config.yaml
n_layer: 12
d_model: 224
n_head: 7
n_kv_head: 7
head_dim: 32
d_mlp: 896
vocab_size: 512
activation: "gelu"
norm: "layernorm"
norm_place: "pre"
norm_eps: 1e-06
positions: "learned"
qk_norm: true
attn_scale: 0.177
bias: "none"
tie_embeddings: true
parallel_block: false
init: "uniform"
init_std_qkv: 0.045
init_std_o: 0.0
init_std_up: 0.045
init_std_down: 0.0
optimizer: "soap_variant"
lr: 0.00479
beta1: 0.95
beta2: 0.95
weight_decay: 0.082
lr_head: 0.00671
warmup_steps: 36
schedule: "wsd"
decay_fraction: 0.94
decay_shape: "pow"
final_lr_fraction: 0.0
batch_tokens: 32768
seq_len: 1024
doc_mask: true
train_tokens: 161100000
steps: 4917
dataset: "wikipedia_en"
Each number is 128 + 24 x the weight over its row's rms, rounded and kept within 0 to 255. Layers, rows and columns count from 0. Numbers have three digits each. The size before them is the row's rms in percent of the matrix's.

# q: layer 8 attention query, 224x224, rms 0.149, rows 0-63, columns 0-55
# k: layer 8 attention key, 224x224, rms 0.153, rows 0-63, columns 0-55
# v: layer 8 attention value, 224x224, rms 0.153, rows 0-48, columns 0-55
# o: layer 8 attention output (transposed), 224x224, rms 0.135, rows 0-47, columns 0-55
q0 096:156165137119135135097130078152110101135157125161062135105128117164126117136159123099127147124149129147137166124129141162135125108154137090105116139129122149144068183144
k0 104:127159120145135129130110103096128097142121160114117149090114129137133147102170080167128113100144080093127115131123134152129088116145155144097136126139149110165082155185
q1 097:121132131107134141113145107171099096167141130097133132090124118115117124104109136102112143124160075141110133149101150104092129123108179129112131142139112111111125119161
k1 105:141080110113168140092143135159151132149113115103148140090113165140111101147117167148153127121116134137147135122121134114157111118119173125096114143164102079156126124127
q2 108:136120111127110115139157085107147139171138092178138128124141082173147092125176140134136121132117131173164102093087071132169140095153103146120119138114150169116132156109
k2 102:133128128117126112110145128131167177134092089129090168103140172154153114163139102139106083100115140111131150131148124113162095133152083127141166136105098131110119151103
q3 101:119129106124157148114130108160128100152141109110137123091123104094183154127150148084147143136095162069155153118127158125095134189177115107154114143116149137135120142123
k3 106:163150100144122101153098080168147103133111110116139114126168145119151145139114112137128126105115152084125149109187134138141119148142099125123129120116161138121122109099
q4 102:121087132166135101112149116119126109111074122113135143111160182179140164109107161131113134133158130132129135136171118155119089104156081119190098174095116109110151128114
k4 106:073134142147125115127151115100142121115126137130142121126127166140162101131103124131155153088124147137146086140155195135125087121161172139136161129114099171116140156103
q5 095:124126090129122113196109180126129127133081149121141124134117164116142151077117142114134115096118140144129143125130173169143144119164158114126107146145102106089172142113
k5 100:111111147144145121179145122082170095135155139139188117150125158116165142146103124167134100152121058156150123108100167160103129144172127114122121128111136099109150105087
q6 091:162164117113156145129110104124147114116109134152130144148122139107127122115134164136140163164146093141099130081167118131128090121145108150127102145142114081141125136176
k6 105:111092138132120139121079111116100112094056107118146155086090103133093115142150158114136155148146107151163118084153154144141097157118102087147126145110125140173122107126
q7 096:158127158088103133119116113121108125142155149124150132110121098112137102126127134161153122136088150129064143165119147153150105150130118127144172116127115122143166147170
k7 106:109120132128129150114124084097112092141125175139141156146097111159097120144135112161158136164115167136176152122088122120106181114123096122144132154167109117106115116128
q8 096:104098105132125114128168115115135129116119113118115122113164139136120109087120132088165121105162149131091150149110137172124132138084099143101123143102134147129169092104
k8 103:150078161174188098114090145121110146106140154128126117136131109105121092147105128124152163110146130159145149172101118144129124135084116124187127116179113119151133091079
q9 093:138137145148097124128135128126127111139138136137134118085118122127133136142142144093123110116117117106131129095106182159130169121137152135178156135182182122127153130149
k9 102:144100141126123134124186123140143147146162123160113105130102111180149138153167121119110132169128096060105118146146155102123144184108109159082141137138139116110127133141
q10 106:116160143188130114129130110127129111129145098139093109158117169151079126143112090154117124129171121129065115130111148128161110067125139150113144138167147176097102131131
k10 098:142145088107106129145137105101171120116142117075102149142090109162099125094150147124110118106146152153098111116161112185125138126094136110126148133139106122092142139117
q11 094:143142162092124147163128112139123143133128131141156101140093096145121073115118142131121118169115134138076143118124139168142085099130131138126142141127127096109147160136
k11 099:141115135136083117162136128142106128090143127137145118117119153128167109071166125143131133127131160136124118125119103114137135120178147110139109136105113114138141088170
q12 093:118151156128139080138115146174134143152162099149153109125148131130135113101082140135175089124103131133151132114121138129095107120115132150135117137101120135126142082114
k12 104:127155106131130121125094112130133146134105082185139098106138122103130085104121115163143110140118130092114135151156127093087087132107127179168131158060142134107104157110
q13 098:157159113120170106102109131106108103136092128132119132092129096116143174167141090101135130162165145123129127136139082118097115157154147154108144117120136121100141121096
k13 107:184145113127184135113132124141124128124129126136135168166155149105138137160086118137136152123097142115050076097119087159111112109134124094125173162141107141115120107108
q14 098:149131154135140128121134127110134171089145154153147128139124133120131103158128093088099127123102105133104132133120116136105153120180158113135172130134122128132112136116
k14 098:115148144157073118114170091123107152117164150097140171132126131115133117131154126121120134160147163147124160099140117130102129112167151111122117141142123103125093095131
q15 097:135085146112154109120089132159160131189093127144143136112116126113130118126162088122145126158136111158130138132127121175158119111115109160126102128088112085129092115143
k15 098:115147139089130136137125144139153117153073146158113113098109166100090163107135124164182116176122128111161169167108124122128090107115139158123145126093146112126137095130
q16 094:106127159132153097123081134170124112170107118175087102134141089094120152136155109152102138129086116165110166114120133078123154102149130168183148107138095117143111130082
k16 108:131118121115174103112113144109144167132116125140111158132139103126103132156104099115100114111131150158072144151116146119155125107112149127152131163140135157128125131108
q17 098:135129126154136138121151109155099120145156130165127157124150161115121143117108148108169159082141128098137092091117148088132094124170118121146111135118117119189139096154
k17 105:142117142137144107175115122079082172122137114163102114132122128091145163099129136114156137148109159117156115093114170136112129126149094177100133088091126107114120142178
q18 095:142126159088118160172145130160146164151119107114109140124149128122125122135115112133077133155147090077140098175186150130136102146121110125125171145121140177143104164113
k18 107:160134127148102170127109172164143174085133120138127146129098145144144126140117110138137121108130086098114159130160123152082129150116127120086135139142124144158158132132
q19 095:084133126161091161106145125135125118128086124118146133106126095133125108160093136129092131123133140122114109149153151133120075114104138140112152111119133155144133104154
k19 097:105116132194124113096133120138132139131087093145133143142119091095128119136107090148101125118092161093126106124149129111126135114173184118120096149137125088115175103132
q20 097:113089170087143117123116141112157078129133189135128112157116136130127108135072111136138126185117145154101152121145097149119083107147146091168112087138098143096116122118
k20 103:088120158123154126180114127112132067119153139067108169142139067130117132132073072121134182142141135125119146175129125135122118101133106152122095139101103159107160114136
q21 090:105157134120163119137138148134133119118108142086092149143118129117167092128157124103068072106166161148165116110116072119112114099134146142127142140104116148186156106104
k21 103:153177088086118163143147137162133153122109103117114150136090126160123087156108120107120139115155148063125106110105162134099130104146136136147123142128083142177137095131
q22 095:108100145158143145119158144152118106170143175150130094168125101127147126143111154130111135117127106107078128129115155127125092135117109167126173153123109143148121130113
k22 106:099133163140098129137141117122145151135151112122197084155157094135143114142144147120109127138162097090069113106111145136139140166135158160160104129127110093121120123114
q23 095:135147113101123109114108099082133133130039132147093165163141157139169091130141119145133095107103123127133141121181113168099128144115110172127110133125167135130157156087
k23 109:147156176121129105115110133127166163135078143131132118156142123140129129084174133152117151149121132111174130098143137130130102111144120111118088132121154138146132092086
q24 103:134132130132166104148126145108152126105113093119160139158139136140152175153081135191108117151120180150097117148143165129094110144140118111134143140155174161145117118155
k24 107:161111131120121103134120106128127093095128126130153104135071145113140149177128138137129148122118153105107097118144141100075102166119131092113144156145141103153139115138
q25 099:126136135120146125146149113116088140117139131131088150129121087099163112176087097155124156161161137105115121127148105130185114131121091140167109132080137131145126124157
k25 091:138138178092121103145135107117126118161164135151164100102148138157115173089144138132148092137123119074132097128085122157148115142160063162137130137105130091141163122121
q26 098:135134126123165097083148125164131128127122143140104118071164137057127127140141146125112138178150126119093123139157081124118132140142144140142094139164150133170096142137
k26 101:079142112120128121137139117129106079122144113154126149123141134105151126165106120117171142140128121110094136135145170096130126104157138106123103146164122167175154117148
q27 108:125129142140111134102147178103143138152149147114177125120119113135140173103141141091121115114082131139096129123133132135112118160125089129137140117122106126162137178105
k27 109:141140146099089127118134129134082139162138138136151144102106113133090166101155104082113100152135157117134126116165177149140128132084105195102138095109096123138126136147
q28 112:092165090106119128150083102147129135135168161124135137177134177124149123126129127129101128104166124153104152100123143131133120110160126139178137137142129125125132144164
k28 111:104139079128136102158100061127123149151149160137182141129118126113160150094130085123099135130131102095097115096131141150131122119111125183140106133136146105108099100143
q29 099:129135193136130134073128156138175144079145143115141096138164134142181109096114097110148133129145168123122083145155107101115148132111142127105126132076121147111108099125
k29 106:123118115117135121113132139124147084130126103144130108129154097153158105126094169066164136147155164158129143124159136136136117121129157098098151139110102130104091110149
q30 095:112099160124110106098149144099078126103117103144125115099121124107125147150096094140154132128161113160124105082122117160158131139108126106154148116202100090120149094121
k30 107:104094128135137123122154149105077139061186101126125127101132156121144111159091123150148170105161108127158110127134103134115099149132166117155098123165147084150157116124
q31 098:126145128116138108089145179089077143145128191152110132125125163159093116165104123119117090115108162123142140101108093087135115185147116116187125124137133088101125181118
k31 100:103117100136132111121146132128146119156108101096162128158114120175176135098143128118115125111119119124131127131072103093123102115126110150119101121131157160127127123141
v0 092:114127157101132112122092142110134115126119101160139142147112140156085131136121142139103090130135121125113136118134125149139149128084108127071138181086139104108137120168
o0 096:101136143109149191123153162133073146115157103125131109133107165146161140146090122123116140091125134110118181105111147137137113154119141119127140094126133121150143142096
v1 100:139141123144126156149120127085098137116115181142130132127132184111132106122093123116149093127104132162085112139106149126155122119079104109111167120086133099180113142114
o1 101:138159138092154127078087149176105133137163107114084141088127117123125127148132139075150140107131110106115147115095157162127144110155176140119082148142124160100099137125
v2 094:131145141108150141115178105129137101132145099142115099143148077110150128140129122093140138112101134103131156122145143119100164160123126172106107112125111109138158145110
o2 101:138101126148102166107090139133123098143080118134086163135102163155119164058129138103125103173158138117117096107134122115129147153149144101108133134140128127106097138128
v3 094:125087166148123133117125149178133106105115096109168156127077117163167125136148107129133081085121102160109135121129129088109124128148181159129119100131156141146102123114
o3 096:080116162095134112136084116107123152174089127204107093123141152094146174159127142103089137122139129091113090137126124168161105087114090149151130164156134129152138116110
v4 102:105110111099137130137071099089114103166151109109096125153105085099133129085090123117109135185131138108109102108069118143121165135095146113141146139120145144097093161147
o4 102:120136160132180140118204128119146117159089153141139150103150130108126107101118134119146131089115098155158127090146108117101112099121135150121143129125157162119149142165
v5 106:126105135149124127100147070121182135129112120139114083120099124124131083122106121109173174083083138132129144121134082095143116149101133148132129130115138121118148140151
o5 103:109121104143118138108134148122128161161124142120149162115121138150106106141135129137138139178135143122136096138135103128149085144149093131137129124128121140088157110143
v6 102:151123120110103121138088062128152157123146104122146118102084126131112133177068164093125102126141150134119102166119149138176147096127095151118120146137098130113094101160
o6 102:135134150145118141158082144116136109119093118122136141128198135107089146122111126169145116112131126155142129129072106131085137130134133138112053155111109095107116111133
v7 101:129114122133170120146115161147119121146133131093174120117163117124179083128149124098137169111174170111130157120108147078110153135136129139110124130143151074112117113140
o7 101:106122106132139133141110156129165147131108103104135085153128127112095141152129116120107087163092113148103137178139110141145104136147125115126144124143146140142122133119
v8 099:182126106079082080112115118121163138109147108127168148114143134138146131083114142111113154137124121140124147106121134095153161117144114125112142099113131119157160129102
o8 102:055077119122142159145159142131154164142125110093167153117088121096145109174149145141135097137118168142141147141109095167123132133131132118172111124138149094094133121112
v9 106:104126077112070105126173133157091127152130116121131125156131145159146149092144142124122118150098175115107124134162134121141152122131127111098109136088155125141154153147
o9 101:122146185121147177086134122119173117113125113160126113148106147124114126119108128164108154145132114084109173146113111173139122115125141159138139098139116130121139092148
v10 100:148158100099125165149084131127111167130112147121149170158124120129149094170104128122136128107102209117106140127111153117099105117153149103136128141141141099131122103109
o10 100:129116122121134107150167129166167103121135126162095119092104176185112156123118121158104113145124085129139106138153081133134117114111116136083156123145117126102139130113
v11 104:134099127108107147086124151140105143105111119113108121122154126086149113114111111164078098124120140164130163122145096130137140117119129128151169150124133103101128165181
o11 108:139141160144137118131151099121118154095127096125108119080122090097106104192135156094143106113134076137143108115131114161111135110132142120077130121137160142148101114131
v12 092:133138116092137117118147154152114120162144141118149135123132124174173129103160168173165111138064126142109143109151142066152135145143131136150105100134119109116138129130
o12 097:050088139168088117108093128112131075132171143181098154149108106113108110151079126149082119158120137123111157137140102176096086135107115126100130128113164128204116130112
v13 098:134130130158131119108147155089118138088150074142130061083097058125111118141123150160074121170138132123153121145143114067132104112134105097122121130112142127127140130144
o13 101:143136158107131070096099113159120107110106094042128140109140121144146132131123124109116124129126118136140138094118114171088141138169151110150146134128129149172146145167
v14 101:140136157122155112121163103114167092150093127154111185110102105081132123136154122119132127128090151123119083122095155128161151117151144122189122122155110142146160130149
o14 104:102145136116118129111085165118100166107103106122148095136154108123123130141139156130144145105138127118132116104150125150100139177091087107080134137133158111090107143156
v15 094:109148112123167098125127109102111151129108091073151104152104146119117089127168102145158113112127122150135133143080105130164103160134192108128098140128129124157114118131
o15 098:162153157130101143104115127138144113123140146119102127106160141123116122154121143131099107162149112126132165120181136168110167114077072124147126168143091172136111142150
v16 098:114162140126106125134107131096147158167107098125124119133109134090113140122097137160094160128106149135090165135162082122137141113102162167121182122129140107114096134095
o16 103:102105145133179134130100083179126110125132128147131124138131144118106100154154133150160080145126117157083125091151136104117163102104098105106105108153148125124153132120
v17 098:159122145127129117124145152143105133180169103175144183168112132153148123109116138114112160168136099143170185095175108127112165146126121145067161126153134122119100152108
o17 099:102132124129134103144120110074148114138121182104114103108156148123096127102113131111094140147108160147149104153132098148129109141140110094102129111116176112120152092147
v18 096:147140121140103152134115121102159110097107107132100145116147134150162142150158126109159106134147099187136106096128079093128176132110140165160140156114117112189099135106
o18 100:150095131125164099132083121126072122102082151117147126098169125095121134150146124140087151107114147101127197113158122146123120101115127119147124124108157139070118120140
v19 099:145103133135119076139128119155183141179115094096129119144092127053162142152155130163143126135130141138099128144093147138111158069150119127125124120112132151138121147130
o19 101:159142110114148119165102132122120110134103123124132153149146152143101086097166117064116134105143132128126149129107137140121104140113109143136098107136126096110137140076
v20 102:141114140126107130122120143124183143106116109154112153169112119129159159121120099147132118097095135177140103100106140162148132168171091142159088142163155111132150125170
o20 106:129131141163105138126140129120161139139182139140118138067097116119095125097131150120134129157137134117127116129156140130085132070129129125126151116079175069100133123127
v21 098:125211121094159095096155110171123115150163150127101130079114108173151138149143114123104141134132137092150105114097113121102099114089109183114130146145166110133155094113
o21 090:099104137133126112137115137116154087163118145132145141111088148163113135128131140155107087121081112172116111122142165147108128151140108112095114109077115159126156115140
v22 108:132100106170131161071147153100118159094174090118095112139118126151130133122111113103133150118073089106101155090145157153150175105123122152164109157144102145143091133091
o22 105:204134183124144145143117094129098115102142111106144127114136126112090149114114141135128099133180139155120170158117113130154083155159139125123145162106137116109146126133
v23 099:099117111146181130145145139141120114165121073167079138160110138104128132127130167147089115099087126127166112153145142105132149143059072126112089173121130151137159105121
o23 104:172114152109096149136133180119126089138141118159105159144105141126158149096114134078169132129147158120137156131096151161121128188099139158136098064112124133122131159142
v24 105:182080138094139103143096148120128099116137119113130125112153099128101086099146100162122121081130080114125144142129152127094123155133154152117113163128176128136157114159
o24 102:088178111128124144090141087179114117146127170167131143082150091116152133124154148129140116132139098206150118090129156139156115113155131130127147126117155162149110111124
v25 103:126118101124144142111128110106100132160147125107105129136124167112078111160103135166146109140140153102140097114164118150136083122185157156144135132166153137159117129112
o25 104:068131097138127149137124147154143108116126107126148119152165112120119088097183144120142149121124156092086120146132113081087111119144092123121142142123080123140135124171
v26 102:133105129114138114129126115153097115103118163133110112112107118123134161179123126128109147082131125141095148142141094134172110141164137102146070169121132135121128174099
o26 101:134123066129122091128119135110147127123120137108143141138157094110110109100143113125113116130141097136105148114145105097113122147132162154146193134133127127136095172113
v27 100:117120134100176103148108092179105167088120078135101145167121132142136159157124122131108125108075129118130118126128150134168076143123131126118095099121104106129120142130
o27 104:131161127127091161169148142109134103146136113103159110177129118116152140132143125135145145129122164144165153138135157113108138071122092100135122097180144104118105137165
v28 098:103120144138145149105174115110094149114154143118144103098122151128157127113098111158154094095162109150163142122116107131094114135121172136094160124104116145122165120125
o28 094:085129151119098132160113134122122128172113129134129120127083117083129153097122091091105131118125148169093129078122132110097147091136144091128143132155087145115141116112
v29 105:110145151182095143132123123116131135110131123110143115114098114136182120114102144147114097118142121135133142107187115149124146082120140119112116133109136135104119121147
o29 102:139091090112150122146131145116125107124161129059100132149125163122119117122145147098130131126111164114118115075118106131154126149142114135129120126111151135179157142110
v30 103:118133118145162138174117100141142111126120087158128114177101147106140165166146082117145102134103160107140143156128141110097131110130165078113129123097123149145137152144
o30 103:155131143126095127115149169134178098102140127139085151113156100130088129141169110153079126131154132123125111108110113141148115130134100158173131124170068148092102105089
v31 095:131130121141130157115095132135132141154108091090149163130083117115112205151119110127128098112110152123111116168147099133118129126114150106142102123124148123137117124117
o31 101:119091136134071110141162177182080105105115110100120131106163099157108152125170137191121117155160132159129083089135148087146106050130145154114126121140115125115137154141
q32 091:103126112108158123152076097074122160163157138141145088093095139112149131099180117140123153144101116120107110130119092113162130116145107138155117126122141135131152154115
k32 111:126134137114140116112118148155081191124105124165133138117119119139082112102146100134119115144121138156100110128152115134153149103179092118135123108082144159132109107113
q33 110:151088151147089107118093126090154114124139140169102117117148145145156099131104139104152141113138169096159141151145128134165114139171093128137098132124109131120117176068
k33 099:144144124121138107110129088094175060094166165164174135135164134155183124148110150141089122121143091123161180171093083111117104105130161116145126164138097136141139184108
q34 109:157139141133089130114097165122157148140157091133146139143059146102105186140163123177140109126085121147099110137130103153139131141112100104086127133068137164150109209119
k34 100:142162167117091116101080167163137125138126153109099162124059122095056177134159121128102138142127135150120080158129123130115120148141145127123148154128153125099130169070
q35 109:136133104103144101109113100145148139092123137144094156109152116123105145180085136094089109181159105121130145139110130156127142103120148134102109089133131167139121111112
k35 115:145150081113156075105141125163124114119172155085133154127102162089097101180064161140117133090158134117115158155185141143149135114118136135126106130156120124145166076112
q36 114:108155137145097176156144151109158136110144142087110110145098123120108130106144152121137155117079145117121139130105087113136158092147150104147111117128171139115081137102
k36 107:132129069096084155123132121146127125141135119081126155119136132122107081116098128112117149101139163176135169150193102083112169080103068122140132128126168139117116167153
q37 099:165141108103103119095135149149131090137128156160109142124056115126101150149102133141103128140154112138109116086179128101091073150135144095153110089141115102164102149140
k37 113:124130127109122142105124152177161122158098133161159141132076142125127108175115149128116145134136088147113103138128161106108088094116123117090123128130101154209109131139
q38 097:147149136118124143127109132120118124140153131140118102111094122121141138131140172098172117135114149119099126157125115145130091127069137127108124117092125097135118134127
k38 119:129111143105120128136095114138116137141126147154128116114131122133133120126133180124131133148117157144142135133116101161120111111112119097151150166138135113136102131107
q39 100:112130123134112139126183143149078124111154122117148142143102144145125155153103156155163138111094130098090157140108132108137096175122093141172117172146154129141176089148
k39 107:156090151134089108109138151123091108123172145187177113115122130129146107158116098152159139080120140090107132147094102121117173174098081092142111140166136054108111119134
q40 102:150172088133141159149155140167116088145189165154141159123101133134190118115143137138109143160129141088118123131112135122142092097157123112178126134071135116126118140157
k40 104:151157111128117125131171102128067095129146144135148124144111150091165130166129132098150097173140158120111110122120152153118083114135090126126145162080150119126113123163
q41 106:116140136139113143110108140174137150134121151136140118141136145126124134133088149099070160109121117154144113135164139138092158130126138109120092121145126129134135146103
k41 112:107158115174101136144095124178102145143140120134184112121111099136103129122090162068099148148128129146143137106142163125104150138147144141133082109136157143145145171169
q42 109:126123132126119077096100103141078100111141133132112156165158108181128096104127140166134115156143127122112073169122139149128128109149150167124143195118154131123148111150
k42 110:154107079135120099109089125113147128109155145137087143105151080165154138140128105148139154124135118112100099165156169135092128100170151139108135171130140125146142159147
q43 092:162112140135133112138103106124129136127113157167141139106165145081132150135142142114182121133065111139103094104126119132121128114160078125128126078149102115128112144148
k43 105:134135133141164129123079111078081159157123137119154147145144149101143117145119130101168180145105114157164113130105152128104147130138116127149152125137116116141119171140
q44 109:134137120099094108103142147171181117133149144126124101123100101121121131112146094096152160135088144135104134136128127114109142129143172107114167111124131113124134120134
k44 109:133074098142109150127128125143151120136136156139124114086101110115103104154127074164132149127123142135117125136133136096139146136109161167164155134104097102148131085153
q45 131:144127098130137122133119150065147134150125141122114119145116127141164135102171121087141138105089145125140137108134133132133158130118149134140110115102130106118166154114
k45 111:164121137114148109147149092086158152130122133109137101121140129144148137131126126093118107092123120135110092114122158198115123119115145104113141119142128093108111096085
q46 102:130132111108097134137129164104119115141090131176105111083147129110143146130142108129148105139083114075163130150162104161142138139140138129132099113130128122125123150117
k46 112:121172108143122149137113161128134181135120098123114131166164127135179138147145108148135094154094100092143136119126144136140132119187113119139095132141177137119142102107
q47 104:129132125123165137081113084132140118150070119184171132123173115137131152176141136132113139166114148116168138097126144153144157097100130163135149156106109114112105121148
k47 112:144147098123175135127101106126144148134090106166131171126127101131146142178124071115124109100103121076103139131171167133133104126123127139123155170118126150112120156146
q48 105:121128138096146169113120114108113112146174115074136159131085093133145079126117092182119129128121179100111130181119133108149110092148164124130132104115149131145107106132
k48 102:125144105108151159133116123113153082134119160100155154113142123140123110096145111164139168094127132097122134178106104186135117080141162150129142079142141159138132114124
q49 104:123134133144145140131174142123118117163141128169119112052140087147139090090109139132109122102145125121115099106136168151126149129140080174132163110100094092173129135115
k49 115:112131146137115101141134120132109154100159139182124085092151092118135128112114132110135073136123130146141126128167170120125129140110104154129128083112104117158136135113
q50 097:150118111116107130127144160083134166099110152106124130112090153156136099098142135122129130134070195146144122145151127141101140174133110114173093112089133135107179094123
k50 103:151115137137112127163141154124088090139141155135100111135119118136105076127069155104142114133090146135195118164148094100104134132116107101187128116076119162136167118146
q51 098:121127114117101090127162112126077126161125116151111206158171099086143136160121142144114112137154112119133115153172085103117164108125109137157106165115066126137149174119
k51 104:124129110139145108099133152124120188135160112104095155135185154115133124114120162140124138116132126153110108156122146154151120115098136177159117156102151159090159186113
q52 102:099151149165135113114187142118138113148101105125136148129113122108119123117114124134092073177149101134124096153142080140136104100086146144120123146126110128094159104143
k52 108:146108126133142125125184110136171132138088105101124143112152102157084100123125160074124123147146125137149131153146113115120144141142144100148143153135075121115136091113
q53 103:129155140123121157103118115119112112119119131096138127131105105117118120137123110115131090085147147150114120118096126089139126106163109158100131101085129143182139144116
k53 103:092149100106109168110108104138101140107065148110121134125105117132143137107111094134119115142120113147148126088091123087167165122134099139143149115151115108165135179129
q54 097:111096116168089081149114141134121147119145127164134127133129128117155122169138147110133121176129154092099128069127138097120116084122108135112144127142128192155136145145
k54 103:130149120139088096169120091138119081119129136136139117124088136127177087099161082133081097171165145109076116109126137108145147080117119174149125113112132151133162146131
q55 109:100102119135158124173149153124163146116108127106123176094132147153113121119134197128092119157170133107140153179142160120134103110058152109111151179145103129125114142109
k55 110:105126140143105138188145127105150139125124155091109146093097113141104133146128141099104157149132141127119160154127143112112132115121140068096150117172123122110174154157
q56 101:102150097094103116120131135155150110151163151076181128125118138143154105127116134084095107092151139085109065148126178122102135080123103182173155100090111134168148114148
k56 114:124128102110122119132157119123151161109155156126150141107102121143161120138088155091114149125144152071150119129182140134146142148091149192121109129121077121145105148145
q57 096:139119113074109182174121101122147132155110153142145145144130131135111150132110122144137096142099121149105171140099135152141100126115081137102097103126132141131149130098
k57 111:158126174141112129145093118110157116146093132130138123175125167132122140102119120174131114118117112153151192125096107138103125091089050128111106140131163109124168100122
q58 104:152166140142087136134133138131125153100158125113162114116144153136119106128130094140123137143117133121125127115124126169152140145128146113140128077097095106096113119138
k58 107:118127105175133104108102123125078152098129169171125127146135131118128133143128076126118143147133102131139146137112149176147157134131136121077094110142118107082120111148
q59 094:158172174140112111163139154143137138115116156157167126120094140119104131151106122144088115107120151100149118154155160126099099102112160124119156147139102165134103104176
k59 107:152116130163141099141147114106135122136120135151176133116101145088143099137109127134100132124104127157134140128148142103137112092129155137096170124125116129101143133164
q60 106:119132200143111105129112130138147163158143129139158110109114155100136129146087124142161129186096156115112124136108134121121109161131170108160116087122137144122145118116
k60 104:081151130130136120140126113105160136118150112138143082127132151083137116135093079151125101150123159134115136119142118122091120145138120154159135119100141125118146142127
q61 098:147086128155120151112118108101135142145113111136144112131173147152110122095132090140125148121119121155096150166127147131114168105129143137130121110165114123039146167104
k61 116:119104124141152144098144102053161133155115148119121132131122147169140095098170130156148087124098094141094124134128129144106134114120183122118125143173116167097124139116
q62 098:135111142176128124132131143126138167151137126154088127133143160115143097137118177116139103116109124151133124092116119091099130115088142153139116112092101107165105104141
k62 118:144129140169100125147106099129130154128117112142119128152123137094117062131151181146135103139132130146154119094147116110056114116095119121159112119100137099138116127127
q63 103:102118074148112104091152129087129139140130152116182108175165127153119067160125112112126105118117133143116103122148142131130119128097135147100138162075088176132148122097
k63 113:120128117158115100109118138120116127133155147129135131189159106113118073111136121065128081142131161145133124138125131156139146103125153114167114112110119168093120136099
v32 111:128100118113128147132127135106092124137137125152124132090151141146115178071154136087110135133177090098125107129108107086105152162108116124121143111137140157119127131133
o32 116:114110126135116136098141109130154159140111156114126161094153115111132177140145129094072123141106127167144152128125152166148112083160156147123092130091104139133164113140
v33 118:142097120138117116112144089162124165115103090112150144133165122141134116119137147101153156147165141135143147151139170108149164116134073109136158076072161118139122168183
o33 116:137135150111153088142123106107113147145185124126103120112107090136153116131129081074133103145077089149139104123168100137095128124102183117160118153136115094143152129125
v34 116:139161123138109128121151122127134175096078120126149145123119087152128173144167130133097130120111124126146132121153096139122107158153127170136114152130155135107094114096
o34 115:100085169125161104121152132137118114128134139098107109146116160130153130105112138147100120169171127149103119159172155146111167102112099149114187116134138140143157105145
v35 108:124120121131114113134148138138118130131117152162114123085097092111190148132134176124146162072112115134124142132093125146116098103155142133125094122157091134126155154116
o35 106:140188139156110122127068144091168094136149151132141171143137157139085107131104126082144109111150119132118101110124113104118107133082099167100123148153142114108128083121
v36 124:131126158109112108129123097104129135104135131115125135139174095142166122150127135104130156175110148154139172096133128154095124127115104151115132100152128115156166133098
o36 120:112138143158083121115117145134102124161111153120137101085117107116119106136163134147122106093117125096108116162150129091112133184137123113126173107120099111107113110110
v37 111:141154104146080144116112127122130167071063112126148140183151183152107131124128112123115150134149138133173174131185138144061164182161148128125080111139109147128097113135
o37 113:135116163129100095099153078123093144082161133127124123163138106123100144154157147138140140122113154105081104139135120109161130081119098136136153125095128123100128138103
v38 111:102129161151146110114158155213125142137140109118117095104095081093167158087143088074149125127141140100124142135135143121118145110154102115133097120159139125137076156116
o38 112:163134109145139097110141108060129072128122104160131143156160142150111116146134148137109124176203172148134097119122135105121087123101162147112143167129133116154125153153
v39 116:148145135087165104136187131125154088104144144123150174112179149118159145143106130131124113160112139120092142127144129093168097146066127113146127128184126141157167158103
o39 113:122139147121100137132124143138134158148148119092144111099100106150124086144144120141166103093092077166130126118134136156109121109139161131142122123051154147129140124123
v40 121:129115097137147127113112126117155143125105125130140123178105103188158116094121147109132134127149117118115114181108078182095100109126123111126129149095153158125175111183
o40 113:169174139099139141160119160155159096144115095124108078117111111104130120168122129101130171123116103170157115109114131111106165125116136149144106107142113109142142144075
v41 120:130162171111111142158163091141129106114135155155116132133110146132119142122110076146126133062148153136138103143108136107055132135139103161125131147112142095178168145134
o41 113:139128133136091178109128158101160132089113108143115128128091153134164126144113145136137117119139134117123120101148142116105065121123162111115132060120084111084140142111
v42 117:104118124146080139128144113121147107138157127130146089146168089136099144148132124131134118149131104140185178096070125121102114115158153056136120108124129183143047104128
o42 113:074150133128155115123115150120126136078067149113105149116157142139145143145128161153167106102143159135096124098149120101115204108144102148133178122139120110102151106099
v43 115:134134150117128119091170136134143129159102137126130082069113125108141124165118118178142081104107116108172179099145092163100131178123097118156134119116112156117119143116
o43 116:124084140143122160120120129100129083114145149153111166134114150119101186141107134119154132121147174140174121137097134129127119096160119094138156149158141124130081133133
v44 118:117130126122120101146118098127107119158125114136137107111155138085136139146137176121122164145131118151100115122106120127170113122122152107075147130123152143124122128108
o44 115:138128156164104114109143101129146146114100133165113083137135126130130089140106146147127109100143115130116189099137126119136134113125114145123165161171150145103094118165
v45 119:135127068142145107141126111130044124115109120114153088160135149133127132118111103072175116144161137091142127148158134146136113111114121111163163110149149149100128151130
o45 118:135142111125116133098132126104188113144122136129109100131124085109101123124137145203102137124110130129122145154109094099104130142139145166110112110155124148093158132126
v46 122:126103117130126138101139086138113080127165144149081140133140126077158126185121141088123146116144145129152109139121154072115150139111102130111124171128101125125130112111
o46 121:140141137116133122167124144084165112106087091146133151148096104131102142104108129108114151107104149147150125147148143143107100099135144116130190089095125098095146148129
v47 111:130147110123132151140125103142130100150125129109118114131125148157096096158130127149135132127154100099170104144171120104112165142153079127156106119131158149102115154123
o47 108:111116142139112153108117124116118127089136120145108119125149110101143125130132123109104137149111143174128105132151112160152115130100157160115099167163147098120085116168
v48 113:131170127156116121171128140117151145129112129153141130119156110095117136127125171142092141175115139072134132142101150112132133096084166127134131157155075143101070100090